From a checkpoint of a small transformer trained on Wikipedia: 15 layers, 19.7M parameters.
Each number is 500 + 50 x the weight over the matrix's rms, rounded and kept within 0 to 999. Layers, rows and columns count from 0. Numbers have three digits each.

# gate: layer 7 MLP gate, 832x320, rms 0.107, rows 6-60, columns 80-159
# up: layer 7 MLP up, 832x320, rms 0.109, rows 6-59, columns 80-159
# down: layer 7 MLP down (transposed), 832x320, rms 0.105, rows 6-59, columns 80-159
gate6:485440435549573522494587546533553524506427423560440448423493504556454469466460538536456557494515458610584489558552553408622510521449495450407536475559519491555545476577379563502432478500476452480473518418413459386590493416515512464581586429
up6:503401538476502491437486511497448538448471492558491509539451515546535493407526483545411438530527520555497466517505497447514524402520448518368473539489503392486442537482466549508569481498451371550573412522486462563533493446535494494487529421
down6:426455578465473562529497482542519409455570549533504548511613514463610544479536516396501551438548487409496404458468468506538426499482489519514548451588533627511573539526502470545440489394500472528414487493513537469441478470501560526484400512
gate7:517524439550515447517569553452532499491459522513475535503484560485496389501438458480503455472521531476488427491539462579445512455409521546477583593483564494550449595446428432522478514460485496392482617502447529471519374535516498435526579534
up7:533404418503490428509501577539517512536448426474619557512430503484516501506540467445466392517492472480459545492538491535504425472519566538463493487475565506522427468489612485479496440467419509529386478412440440425569521421480539413511523522
down7:538447420563504472436466558442438551574577599553447513539373542532580432545444501571567518467460470510467462576473464524522489478525492478496494500598489504440515547358430578537480566469445446541546592508529480529539573497582518438502545415
gate8:405518426567521483471598495643476385532513506481460529463497545484436549500412467436522575378542477490471423492481519552457526477441586506509404613387486585470476583554412424535488476457518481509542470544511515427499502529464513419480492513
up8:519414559457490586499428548513483496522472557513556647589420556590446440593557418438522474591497463512531472546556457468481561556448493450412485545466432474526505496535485485482540516482528524504638533578584411527518417597591486496514485547
down8:534453589470503438518515482482489448535459523564500433522521574432517465382446499612468449485487472511412483385542520513529538414599487548567476434527547515528577525508496514515489509542582464487523515539460446499516627421401475463470529439
gate9:507421476603473566513482588588590564418548519545510548427595451587484495498464521539502561416504494532588460580558596430573481455486566513501488376567572573574446554486567562547461424501454555478649502518483504566469529494527506475539562480
up9:466478470594489534567453548503466483544532463465456510495463503530507544491431489581564468521520463573513480482429490500535505503550437567582493408451500540514491476425491545447463427490478483503512462516414477637450543462500518534513513454
down9:446498509525586556531496536554461487568423496492549513478465473494528458468565394474503529529495546469597429471508526473530515560553525511481481488493484541501485480609405393523476504516403438548452630440546492413531509515549561454459428558
gate10:467426452473604521434540476541490466491526542526486483518505572520462383562443507552536369564482589457572493419448657458412513508480553528483429533484392493520481520529570420559477516471509366453551510535430481535547458555476504519515445502
up10:467563416564535452480563602602521478500575426554557584432496450482381557458556501522470479508482457533445443563515505483440536500563368564406502554529511507386503511384517568493474431553511514450568453476440500526495589439536496511494539449
down10:552516528590534559523538538544509455417536470504455496492513541464482456423453519495489506490535570493564513502464581455590541533447537475464496480484412510460450392551436452512449527470475487394533385524535526455544426478481538459468451466
gate11:420439547555428409489481470427517503477510485441487574554520542513547493456478399455433429474526469440492457495464402478470575508463531566585583535456512500463498531470443504519499452458422432461411489515538499378461431531437443451494457448
up11:518498541443447534479530511475490449453523417566484555432513488518499537492547572441548523496506464448492518583544510496543512594473567520466390520451416513527544587478482516479532460443520589434507416453553470466481479594457531518435499473
down11:524522489490500506531486575397500448480432502541540476443492529439511518490468532373541480499452588527518492481426496451522393464477403435435480416490524443493490533472497507522472490509474603366498547519549423470481593421560580579450480572
gate12:490442513530546501496639491468544469413539529540416505397521573550528517516469372491509504490548405500472462475478522534555532561532579519559573446510507648556436549606520552547472490465506445488413641472543524557459488498539537509535368522
up12:487561527564480475511523458501518565546601452508501438476500488507505565509551525561443485472538549470462527454452520530477514403609492554529519501519456548570523513498569479519405532480379454531460553489494532426536522470532475502442576567
down12:490508491503544525589512448456516470516495407530522562538470524510466536478561446470522438524528539456585531380591522516571468503457523534490472520505516464419466562520515488569494663470497467472439525527582436530509486544548498488548491541
gate13:580489460555539487504510537537418577565578493462511527533521530469493425488439476526484471428443505385540464408617551582481488526531590471559478429468448518488512533470481481552481539498546374453568528551503486424471482545526432440457527476
up13:577483545525510499502419580547454532610505490504533488563532542491541565500500448625484500499582549514433517491473529503602473443580445515504625489482521425495508481567578447478505499527550411515489553567479471484464565468491502396435482489
down13:500475496521525559485458413408451525471458467445432479456391454497448467485505566446454478453516542474449478501572452532444594492420387524504410560520471565512481547356474484522455542546552532501565460472535463510506432479498559477577512454
gate14:367495469579549461579572578561563565443516466563473475495574470386515483449573418455424466450530504447574594478472418504491487437549549507542529423495479471489499532525490502557555502502509430547496511473546533475466513479535446436420445487
up14:476497472425536431508542562512529609454457548519452443520480503428539505519494451510380500557568539482488501545556510496521538456536458483475483471585495469482548529467470550527469525477426413587515554462608537555500545545515505474470471524
down14:519447515510537505508566476436534519515542471418467485529591390574463487347551483473536531494495489479474461520442470506448445555567473517442446458478527571470563510524465426505552492463497551481523428516430524488477500539484424508438462505
gate15:563487465540573473521566570518525548500497426522455506455461554590488447464462508550537540520455559439445428491485552486535454495515622577487518519534553495537531431532497507529434503428517460492531571560505554432535434517570462524541500504
up15:511459597498448548466526582446520552613479460599470522531470486500503479541461510556474510521493517450436418547498518542526469429399539544493450586589511502597568531493531468510368553529507471532598489445396560498477530531525545482531492436
down15:530477418465537484463513474478533548531453509533535557481453532619429480508496477602515450558454461548565452441652527537481539521460482530483533506414553456549443484517500513487544583530411486506440433646489439543492551504510478500469553458
gate16:499526517530499373448529409465500497504552453469501502506500547540553522551423505532530586496438497448479496460525613679493482488517466477533586537482494560436521602478443528576463465462527433516569508547493557486456416517412402430456509495
up16:472532540497466501486545447579581413528558447437464514496579468577489578607364532473504519422591511490516513530577509567541463510563429494526568623505447587443506445510374450499462551506532509572563536519565558491502489547389533495576546468
down16:493404564468522506484538552507475555446509415511499578471500466495527548497476484485421497510443534440542484485401627433502508539509473534491527453557518525509540422445557472541539551452495552548472512477422447552472558485527499545451491539
gate17:436531517538476609584532593479479461499538503479561568525502550464519550456430416484573495514545447558519461502466471441529399495546446538468485531445489544453483479565532434637473471473382485564452415525530452503473560557488501430557558473
up17:528489556467501453494466460506519523474519447522453455488532484510478558475609505499456391527473601417443505489524462474463481515508444540524492535467438456411432489542461467486546443507517608540495533504570502384410369529497425574513508508
down17:477494437480531520470625510543509483584543615587513445483542414505544423588425456492504539580478483473509475520536543523505529504498472447499532464534582412525452495378510518425522580508400570465539461497439613571520481509532449520384463444
gate18:556452457511546526493484561590534480464522400533510460474511509411539487488374550474464568462522425541436477480637555424597440432591557555493538573519494547567425493411503471525550459472488427549536503427534514537552565538467540541508554543
up18:553481551450494646510444565523454539452517492476508529455485536509544536452507433446474433469558550511496470479515491492434542544483486459443501505519572453445483529528499452440473536480486553453479505537506505538549450467479529556501477547
down18:495569568476465536493545420464538498622474500486512523481515522537524384381444451480525468543554549407432533503399470533568475424506533538437502531536509600495496465518505387398483481490456463466483464439511479468492508508595498526509482493
gate19:523524419488518366507476640416469459489506400484468533497529538397493463517485491460473506521550492460492458489590529481492484487521521460439458532510450523561527513474550465537539518450562514503544450529514521457547590441499516457452483504
up19:570430593481485506470473389600528425532478501428520531527568541415474553589560533488425514514554528469492471505487444535518492525481492499523534547452524499491548529554492486550523472486557470508506412572524462469496597516493456506451533546
down19:543554527442481502494437533494486464517442406526465457457482485528489435414438425520504476482474489416451476557630484518553503469491529466539480509533449487487567521365509495463497548518579517475520477423544508480443462444459545540488373525
gate20:462527446434561490472446514550466575481548530434442550502501592489536492542538420570541459460500541490520451486470519528501531367529556587575408642481495471567543444498503403501501532415508490555411496569456462564510520497538424408561529544
up20:527540457532460565454559538474451500483440496541547314605564488557558501538540499526486563481470532575499494470455534403510502547432529409525563540476483506527491437527515540496424647447528535491441559403607585502442434463538561474524338495
down20:584609459488555483550487443511399561424552552452553477518502444485499478499572544511505523438464497500459467444461486495513476467511536535602565528507535539483511479450494477531474456397536485396501525497525600501485476485536515522463410538
gate21:509435562534541564465523627485501526493484538496548509471529623474639518449486501505454567516553374532414489518523568448492533335493449511503547480489513567499522486557547499493534454484430509546553518547551527552572582468562520537551540439
up21:482516544509465514536546427486572476504507436502424499514460493574374546533484519452580422422572495485469509484515561578561402498472550554486387575480506479517449488478515469502500464475533473495455559436459522524542557476493536555508453475
down21:536494462494534474497224459473489496513534502529507515537549497496536569468525454491483572463551465535592569470481445470728682488396476439543551486556519547539485463512493521497526558386698508460490504514499546433450517518522491503477493481
gate22:532372514510549600542600533571561435534509539526544470435522536464428471504496503578440520516462507503476486482577447499515504448572550445465522442443468509486509577534567424598443465484546454482592443523550578443562405461493478504492490515
up22:497419579523469507525571521538386566566555599476483470518589540541571513532485499494495420418589537529473485426545480598497521452581613585550535497543511503501489494445509581554548458522484507487538584500526469517509519531434550522540542490
down22:447450523550578462497469481400470498556475482509672499517469530461420508451497520541468574526503599556533462510530484440524491482498483472462457501498530557553546454605440506542502516561527405422580490483516524468519514449469437531519588402
gate23:463451463539531598416529440471584465432385526501500513397511433485446540442498518536536437468580588522531470553484446565536501480498514531650532396515555599519544539504465493521557534470455391588548468438532585562531562480447446494479532543
up23:504514472541525534566527513518545464427456502472529490563480429553459480565489615490554546541518510518441505562419522504480516484486524534468445519483468609452498579472464452557534531517403491434530455500544542596494460542546506482479503496
down23:554544521493456469413666502415550437569541506452529566552499627517488420527470455496479487420503499448486485524559466469401408538540548553453538478511521489566548443466530442444443520489358545484471451392517439498519469509465494508543510525
gate24:508467424536556444468510578596505493442472545571464511473457490465473591568463552509497398567537490453513488457487524478636453524463541534501489501524480523484490514543570475543398582438542533531478539560482407489594485511548452507559472521
up24:494450509530533559526488548556491491465417453494537527552420458433538421516442485480475496551504500501615494487471504500496473549559551476491527466481505600486469550519469486567412526436538567463445525442550498509491420460457438600534462522
down24:512542525510460465503479427461560418553536557475528515507504465534370532478545480538626578489553513505518524511511517488485423537578493488432415512484525428531491466553464448538472531506460549554538517504604576527537504502592575588479585519
gate25:482520500509556499474537516439545538419500489484477595517489487464561484475446427535460512475427460509564443516622487452403491499538490540495564391452464476515554525516503509535447507503541486557539515549490553635527510447481491444463481481
up25:581485465489431470515456557502510347540485499498466350578484523439491367544427553512576476471503435535450386469517508588615468483463544534476498499556586463529484426515489529493487542532466437502460583454427460406458545445459500533573523497
down25:374514565522507450445549467429529509576522558507517602540432547528453501411515518490493522553582519468493460424446507436461411409594440395498628532512553555474558484576580461549542499482471533420482489500579471510435503524522558488487473537
gate26:550494516565484580512532449591622536442530482498601608467507449535507517436606474459457477486515509537526390515536502480554446514510462512537439493524550519463502504535508417617549458464521489465554513570478467423427546455490516400540565467
up26:438569521533503367549495400437503454573493525516523502418541494497471493450504423424478398461416500386485523566498472483554514480488461510466649513547421429495535507468545503441483419524480614559503465506424456430501549496553549533486523379
down26:545448489512571597467484421583531527474517433499470509562557505520419406535590597555476501546481445567441503513559460503471626542517527513457475488430519620523409456453548497572547552525512532474537542556525525513565374558443462461480478474
gate27:528497485495541555460488556520515518487389456571582437471471523527560399483518463487434520537506524435559478551561494512518518495500477421389585497478512451564467428576523475556492555529480491502522498483486465436623496428536449447536535512
up27:553537461496459523466483572503438518526496406450521494499500494472495459528474486516495497455555457461587504478519443437466496496552433498510375414477491569550493450526534469537459445504521611482449526529433527480514509482537509430540532477
down27:462555444511469537490664520519553464458542535430495605473493555535482544461502467518484488506509498548498465489529495523392352475635537526526528468499448469430519528469493502420446476529283500491497543433495538518405505506456524456476484462
gate28:549510448490506492447512505619527541460504613450485463454531531528468565480448453440509447452433473564573469375539482560529471478537630521445445517529459512475551575423457516516402488455479494525501518486511513496594371488537513492485594465
up28:563413555535496475471531396540512519515482517554600541535533438445563531523484454464439431462525591489487509536447561474541530493587555522461518496503592563504517563548486437510444376472496587503433506506568644437462478420630601489477500577
down28:456491460441425435508532530448546442560510543530440500441426500568445483525522458517524466526532502519470542512469504463529484460453499518560445512540489451546502429498563489608488512446504438463420480539526489467488561517440494468494438541
gate29:559538517599483487457477596418478455411517540542492530439471498498462460461491625515528549549523447572595445545591510462563440453489508534584507431565473554514563562533506433503486557488431530448536475434539534571474510540435582499475413488
up29:445496485514533470498466505480470522471563545483551512490477519484519535440526538541471468616490486547528501443585463491478492560357530526493474479521530425504476530482537479486494572502441565530546578489476478503422457513486510480515515529
down29:384424531491431543545645522557484525555468441464514468548489458450472503443444481529498462422560550419551482534477505600509473438418468528465436485485489528473387493514430513442526497470305487545479380463445533550491467515496477455444523466
gate30:533516421503487470530624434509457495493597463560436504456465492500525426479501472523490438461441477570499420507524421511493421460405593496478438500525448473559492524571497451505440514453513555416650511586482461395616609414528558415431588599
up30:475593553532500480502482577382582571545512448427469511512536463469488426468583579423546569507622561551529536496477460491564488539580441492441593442543554544465487562513565449482494501481520496509518539521551525481502537505496509477494469520
down30:500508453510558542544533474434655507511458527471457453417615513533476555471397488413409524472465435540539481526380454558487423527447526509572432499509443471514468446397465481434521579539463552558477403518518572501525493499530515489600434455
gate31:511538522498506578427512524570468482468511415578517489445529501479462453509458525347440485479428520476429471498377617513491439490471507509534407513534435543529546517486562475559444404501557511579494447482601494515511511480477431491462510519
up31:512518550497534458492519438407474537513574483511478493458494500509521480484420509518524505520437536516574511502519527600522470507531438487517529505517534463436463448483487527539524481489481415463537535485553490448489552589529456497502508508
down31:453457465561516571554513600590479460550479633531443464519533459537507527540444465595537510534446383529540501499429439513439601451414506496471428447530488473483501513498513542495476482502516473521489487520441529510488486563435549498528536562
gate32:506459552552524482523546449443530540475489512488459480466456468410458452522456510506513543506491541505559457566545541564496464429498536527553464500482510468503536597551590543463447452473512414503614561483566518571463460505394487473475549516
up32:485502489461497559521586521530570487534415497491460454561455492455649543422485522500502375396541524533419488523423503503491587514521548521476495522540493499548548322464430521518517453492416547449497483546496457471517500486463437485434503546
down32:547487551560457467511436406434443488490584507526562500496474524605466467495610468559506504488421471600490469513523516511599447540575542447574525561471486489497541497487431418488545648426507377485550599489506521518499526462570486376550479504
gate33:541464558517513448451424570465516531486504427450530540490529492401548539544427468461499464491631563538531477585499501555485470477544512501601498530526530470433473573454584524557509504446486505459652527570542445519568440423521459396531535492
up33:551614581432524489464458417521536500581497607466549540425552413459569474468561504479521503556502508474501542466549485489507509515429539535450575493511583492508539415424510577490573462569427481493521490476544502477555573507577451507403435473
down33:476510412502488482469596485478543611473519470475496509534467639497446540564371511481463483506557490497392547524519556582406437414492446491542565567470513551531454523561537469524447480491500508442552474548547501503459505522508518537514512512
gate34:472477478502528384475561452524453547512515485519578478527544450524521504479469471481463501467553497502529425446488525531494424484394500521352528524550475423531485499574555432629458494480530435456530477508468550437585480539471478567534572486
up34:472474469349530424530591571487488493484496473434450413522586475504497590503539496558495552495572497517491438612511557422566481509520596505484564522547482438550482509439394538517548451463399444450492579473537470468478422518513540516525455380
down34:482464487488474556514407467501477553483483418447498630430465447460485476503403467518523586428513536474525394444520479495482501488422579437501488435526546509475596516501555533537488468457521474507480399490494472561448510502532491545538635555
gate35:496475488520458547528504474442479516496538403563437517470549465486541499435468541441512606513466462438426541502543597530636470502553542586467432478580526583447547512463552452575489553517494524560569571437508589505534475587440502481476441458
up35:489520463512502431541528512584461485498547424580500446462465406488409457414540512500432535462604576483474531547539472493477485532534551414504549435520548485564520504477546506528519453534435500488456456475538544485528516470431524464449521440
down35:530520475546470534477428472523562552486461484361487488577524535539564510539537457513520426506394523519550491485492455509483435427523516513400482494400496520496553432496550521440493520492405458493506564471439481457443553525592432429567461526
gate36:540556545553487581459468449508442561525473449599483466530516480419441500505466451463481447543520519447477434494537408444498518399449556482487622519500452450475518558511488498570492576435493445612522598511536503370534451526523580478469590499
up36:544488594516540479513419472534458426554506420524519556591481530451466492486452520467415493475564468467505499543545529564563493553535398476422488452468501494450473575529518437552483467474512643443511527470559377492496461446524527456480448564
down36:471463482516498493534486531493541605487536523480494574467532523533601421464543478505471472560540463523469495447477558481551488518441525523510487518476425499570505476448467547446549449564519518519468529558444475485521553474542455524493420437
gate37:488477451562582543470529531538512434427470515492441575383506589557459407414413532435593540434502527454496507492537510497574511457655512478518486492516521533518500560463587463517442536446489536455546458485532489577525442438511441505507446502
up37:521503497481531501443400524482508509530580446520562451454400444426459494554462522477523509614549514405541505500523449527479543509422425418499558461544504523524498467471497530563471465540502537457562520484473405440584511509557473501562550504
down37:527535556535461505529545454458554511505505527431542513558495557469541525383608494501472552447473453510480509503510520474503440519515434491534517379529447580495469525444394489533523521526477484494560602474543547465491517476445408481458532497
gate38:490437437498547608413562527445534436420482509531425444508527626566461494475476456477513513375545547639455426549493523558640491497453560548502522517493495509467465646554465526561470482457466419492441452555598561475571541476486536524553480456
up38:520512574509510443574441510570551585563453526555549526505484336478459488608521523532519553551493445438477513378528505344450460534474455461469500566492489490510547506425573442483455647519512461618613564467479463492486464514591551501456441594
down38:497516476514529459435501558470525394469463522527469496517525550554461508506480506475464479455519552550477439559479522479503502423517555510480548484442494383553574566539488519533531556534497545417524370498592463420594477490501462523539472479
gate39:477533501494501433514453512490488552475530546511511465514607471533459456479495463568459403474463494584470453497458445508537482518616525427647500525503468428598504533403493585558357480494488466433489457553454505507508532452469457530501521523
up39:477517539477515514504497500516445539503521468579473491504513536548590472498455450529482525473500452519473440499544569536415500501500481364413467581516430589512536594527527523500526488506519471475560414399532493601545515599463514492503557463
down39:424455496503560510563497473435461593483445478523452530531472541519428471451543626531436441505515514591568580552542487487517519529521464485489614522526608503471506434408482498556433475573554454544555463617556480441507506454482471554550459448
gate40:501521442607551462488486476528576478454552412542475515443483540495467475507477400465568549480555481450551462510535518569626470566564476521555501431538446537449540501580465521544516471460569453482451496503555532495418485472527540377432481517
up40:504519576500490487477387428460457457587452489448423527565485472526477424445446393483585498431571578549540488522552451481574405459429461588462560478570521491465522568512544540507511563501492542558440439478570448482547434512504642476559394442
down40:556503449573478556557530533508465512532448485486468500520570521536514538540504496509480567475518423555493517555456547473514507469484562406512537588502557491512522519518463566552490526516515503525524452513499474491441542523560485472527584520
gate41:449540501468518612446427523476640495516449506586500421462574590506508496447532492543439553424593504440516443498517539542532421478594532548508568532465599523485485455510539527543494449511474509516561517389591530418521447526445548446554509504
up41:505505511491532573532583510499467469536506454537488420415476446592545496546452471467516555490592432458471451516475451466510468466560584569426496380547542535574544431542552520552524530490508416524558508484502514478463519499422521450566468545
down41:470531517538514542522604451538510421409493499650531512509459483493543486475524469500521538442414546530480491554505541522440433467564462494523491552553439485499595499556544542457562428463407561556410567465541451501514484445504464539441547533
gate42:522484559508587518457549550476564585534527527553515484503416583436440499552454537434564514557550500566529488569468437434494374430403500478523523435534499556397511458554434497542457492440502477557441390560485527451516517467541458564479457559
up42:498534467548460471518406436551594442489505550546511480424462499471465502475437441511632511506508538438546505588467515509549434527538469550477586505556530480547465432456518683490513381470406459499517506525515435496567511519451530469578581526
down42:474491592431554522527489668497394540474464500560492525553444440469501476558510488464446468594480501480548542487466518397558508532450477589503461403480540464454498453620436446477461503483470432480386420473486529499489399523515501556551503452
gate43:445500411529586489514621432402482620408456487539428588482596512556421510444459541551441528639462494545559555571538574490602544514532565531527436486534417564470590502481505537542369550447519559537539626499476520506473506564632540461538480445
up43:537470423527506460453488549463507506465475442543573529603499389461484486466503409541559484492432425502480480573466366517524557439492519523355560454493573447497374452493503575494529549480470523432482551476435445536495518499520517451532380497
down43:444571568450476419410514490615433391504520493554431499489433573558500569479575542435565384531530461499514545543579420496545418560521489507433586446551441470504513504440530577483456438470471541457543579543593530413535552465440531532521564452
gate44:493450530477464554489489561442467506480508479538527450597418480523432532472408488448533463500493473505478445483538456469594486521474482589490451526450532554455519552496565446497527480411435593482547528422518530457470547438472453526513456530
up44:469524420520543442458523498462472505508453458558507547508471484445491456489513513515434355538448537491547429533518525479557516471438526494506434521499530452565538504589470517546439503508550553503547536562494501522507497609503508462539524545
down44:543521600476504506568196485545485512550506505498468496532484480540503509464501578506501537502503484555471572527515501506380750530340488528522523498521527552477452473492493486521507509534865498461475479539505506475497493498481448498483458564
gate45:454504484517550643537551515620456519446512494591468440515560542461570504468485561511476553498547488501499415489490602482567522381541598541496490540410482550488536517448537483568449515465545556526488419501547463445445541532490527490493403535
up45:450618492459517525556515529485474495561465482553494491553453479442532453440467481530401484471458497543532512455488462456415521642417611480539494433459604466501485452562428489540434580501475465424462567543489494445533525401528501510546543461
down45:497488441502503552563403535521561516536498494544527466511537455530478593456593547464500452524566519465505552408468443461547514450414532495576464510527506531439513484441561532438589580495624509568454470576496549478439571439505483424525516541
gate46:526508544462517478544464412487525561577410519479523487537528490424534474451532390519485514488454497500528459450581526543527552527533541473476450526394402508487534639479558532471367564479459486483465573480518569478469553518569475444502464571
up46:455443437526476490446524538591450503426401512504438489504520523501458527520571564558528536457425581529511499487509554496538526546577471460498494553518434531528472530437515564520464546545525534556524545498490458509503479556551503453495485510
down46:470452505546541569510491451552553508497626453451533471521527394468526423485526505395496406622526514481489500540441545555529590450526479521550486522440485501481404451577453486478476436434560521437544435464452552503503534492477502469404437583
gate47:435515515581609510469548525478464512474503425503436546442452571542540361545541487537567407486519443553523500495447524514518464472554449513539555490486528580423429503473515473542496500524490401592525517467560509598548539505441526445483496471
up47:446435455531590438445632460516543514543552507518493511452555431448553564476526589443425527542497544582521469566507469507556472499392408504526405374552610535498501520499495515561469468515449487436453464502468501627487559471554538463499487498
down47:515527500535437533583514527496525492457440541565520452493493579481474543477463421389584508457463396505408479489537551450465539503447607463474456545491409483534566478472550528467457490659453504550472482561461461404615490569438419535511433483
gate48:495511448452475524450533486522532484483414469540422499506465445453506477518448479433444487472445539473530425461561402544525469509494521582477539432456487539526527471464513486538421440466528503472451413401534510331477480489426470370447482604
up48:487478431531484519597572499480510538512555452440522520556506527496459459426517524532427610534516537483555570579524601487505590519478463446505499544491550504563510451468480479548495460533512518509553493525540481505490533579548477528489497439
down48:558506557485541502478223529515481509575497496503475478493467443489509507499483556494505398534453500500462501511522440560283760461317485535496541447503540472487419456502503465456533472528837548462442443531531504487497495470503494472490465624
gate49:487496561525595524444502500491457563420501519458570445476491553549440525474516537478455512471535495584439487512486510468423517554498510507461401515507497497524450473492532500527374500428463477412474497473446531530511534517578541399444491460
up49:463556529545445360680487491478476570552429476558523504461471581493470549460479495543510488527509535552503545547504454456493498404478419442372448492596395484458496521427495533490503517484437500435571498510501473563629503561470416484462432517
down49:466501541490509582499402450512440508551391483494502475512515517477441513555545549452484538527435475518497521562507506454509532504485548419519426415517495556481422476513416541558526404515583465453474412631458489481579384505555641493569456515
gate50:502507522596537537544549531494470505466529500477521508398503639529494469605477464408547636454518526520570459373513567435415493447503529533442458543449404622519527462541510390569467493449529470531607498549519601516590428533562538523540458548
up50:452488414489517425557573586322481590517531507459530616364469512494420394523496465538471577472475461656545464496564500442506527536548429443550548554609541587393467501479577476568479407487548470410601504447462599422515573489571488430582329460
down50:517512420550540564458529458511585384491561501491586511474465447519543503535500569478508523527460619515543488470507582539551487538457532473524492474514420517629529462514541452541494485466522456504431445449533530565548448478570461487420446478
gate51:475415509519566533490603504519517466509397537444518581465538515444440541531426431550473505483479567460494447550580540447489464463572480497488438541518470490598529417569476569581412484500517439443558521571541580587571411504512468544539498550
up51:507505513451447472643559514407415417499387499502469484553416516524528561471479459543547474579468481560466558524570445428523480619391475441497503512484500460603483481523458475583479510445498492448480584465459599464447421505472485544515501529
down51:597495520526547518477489523482584560482545572478561436581544453479498457523497554458420524530517540481472585430511547510534469416531540566456479539519576474461500487455457486428427531536490544489547483598498487609432503455575465484594560558
gate52:508494504610595413518560539533501517485476499473448493481478465517417461586494535519526533458488485501493478518582537452596460499525528460450505481495458514505530536529540590541472568480463477490495614494495510521485570419521496487501460494
up52:437447491536442494614582542454382451604539534526553471573495571471479592577447472535481483445433567562554508555565464465486504540547529544444554550449454479507503533567530454455490448499443482490512523521477453493457463588550468651392464455
down52:454446464457457453531421590460567514514469569468457421466500528553496439514506563506493519511493467443451449527518520448519580385484473446659460458461579447529476569456529418517434436605480466443577565578559441469584526503529441513613553520
gate53:486540481521506399517568492493534505422459465483487512448497470539415451537401440547432457498493479500494454473462529500617502459456574676514500394588472398589577508546538501511550470460449518515482494555485526480481473516543495511541504479
up53:499565475438460577489506563457508604554541522530469524485395583568529468488523541500613526475561410556464458387541485559510500474465603513453540526505591552512494538506507493483483516485550438382476536507416475491501385634451457501550490472
down53:522455612525612535472577516589503512438451498502491446508530558528492506489463532539474422481439399482435559546501461578449460497564532411474440504532499454646423486409452502473469525467459492477446475480517537472463438531479560528515541473
gate54:559452453491539460536465448501524538409419471591457455406484567422456434500527502475471558437530555464535483471515561487563455607595549527475455538508512516503504475510453450564397467455495516505528472454583520574476561512479555422522477570
up54:478494461537513593510572470533509562575337463480494519557512461534504506501459513522550509544527502458377470457523333573448437551557509478528521503571546520456563461519390518484444549509480511554586468469477576538534558557459532506524507514
down54:513542572565514559496475412504502477539558495574445579454391558469628450558502481420516425383510533495543488483498481495481499567422412446527533486465452543486546513526459445527450573507432496486463522439533470471460539573451475528582465509
gate55:533550535486582432583525508579462548487568576595452469515520584504488428491434539455562434508496479495471479471515470576510466442490476509523508442532493498566466518526505581499488604365411457495538587538492524514461422491518486411467501603
up55:506518471433514468471565503498574478433509510553445481433539554645579557511477499522483509466560526478474473498526499557425473437430491550504521524438441533503491477494463536477517527453378487514440505529459543550579523455422544480586534520
down55:492529602508584476548482568424563431537589548501516569441499566546513567457472477543495511433574526512506427486455446492525482589455608520506481541529447527504474581487466516497544431496470534461436473471552547514430515402467412537451365550
gate56:579507397554549553440539423515536589527512531432449536511451438566500463529512524535489488473488567519457431554538533578516430441447470451421410464492446477489502536456533516545419609534446443485550524576499522543612573528578422424461584462
up56:533561553493513508459494612452500569528402495508603467509483601496524410446479511497577486515481471501503502463473470474388552516501548499508492558553490495540521517496479493441489411516516523558516524526504474525589564522434556549451556470
down56:617444560446487497507454510579480416464546487481455516481428466462506565516517494462517520524470527482470501440494540484540586492443506509525458582436535526484526507488441537490622509584548491438495540486510465462530472412577421508575557504
gate57:500493477547539482471483445581565457499488431490560429516464545531443484487528493420440469487537453490425490526448467591510455510394587508423493510491431513481492522542487398629466454485525489598450456462607448492484514511502486512534480572
up57:513520491436466428538435526517496416534459433552558520562502393514468455482483556493505446518533513553457491442409518507436499545493575530513501610463537529397555548505432431501487480492551446535456432530439434375521498432460436492481511498
down57:448460539452467485534619489537478525565522512391461470450645545511443457481573515607484493481563505578518475376470466477495443464584471469477568366504463552555524464424456453562556588477371348476561558418396541417564555499444530466526536523
gate58:513473533515518535452538485527547435523608502540456489483476545437566437459489552512589495544471549431516496415535535600484538522518447483462485456454462575468484570447535504557487404406469436478495481484547417567553541516557550442511560454
up58:487441518494480493469465485464507507508525474402479536529462589511555481438490485510602475531471436502540444510543567620578468604547468542467611467504557523535456426494529440525504465436485416481439560502551517557503535596503550450540493460
down58:525491493541560455498652473540512511509562498520520536475475445502415434547544488486478554527571472493420502544491518489483453554608556525537448489515416530524496484555547505375494459456355536457450501451498544545470453509520524470392493420
gate59:495510535517505513469450478550520473448585531487474485443494607456556474473467495484507551453441499394422401509509573542477411536469463515547589495529535477490471485495480528519509447420476458517561524512572585568527471513478525605521570436
up59:476560458548530441507449499538546522478479575512523529411512423513491538477520453480422554519482519489458467533480488585399524487573569518475490466441600459489566529488519426490458500551546541518526465475526530486467441561464583432506488418
down59:517511581440508458532384556474430605550486455430555528462438498512458507516475530490505486477522484559472559474543460559394462443463558540492558530513484444527464461492460511609496471523562487548482410585467505504558487439473475535526493456
gate60:510486462439549464490463439519584558506535498525477496496420554502559487507495497418429470519559538503538425458645476594599482436559526571464517513562419436553528455551440463502544501418429462571493570538497516499426474527507496504541482527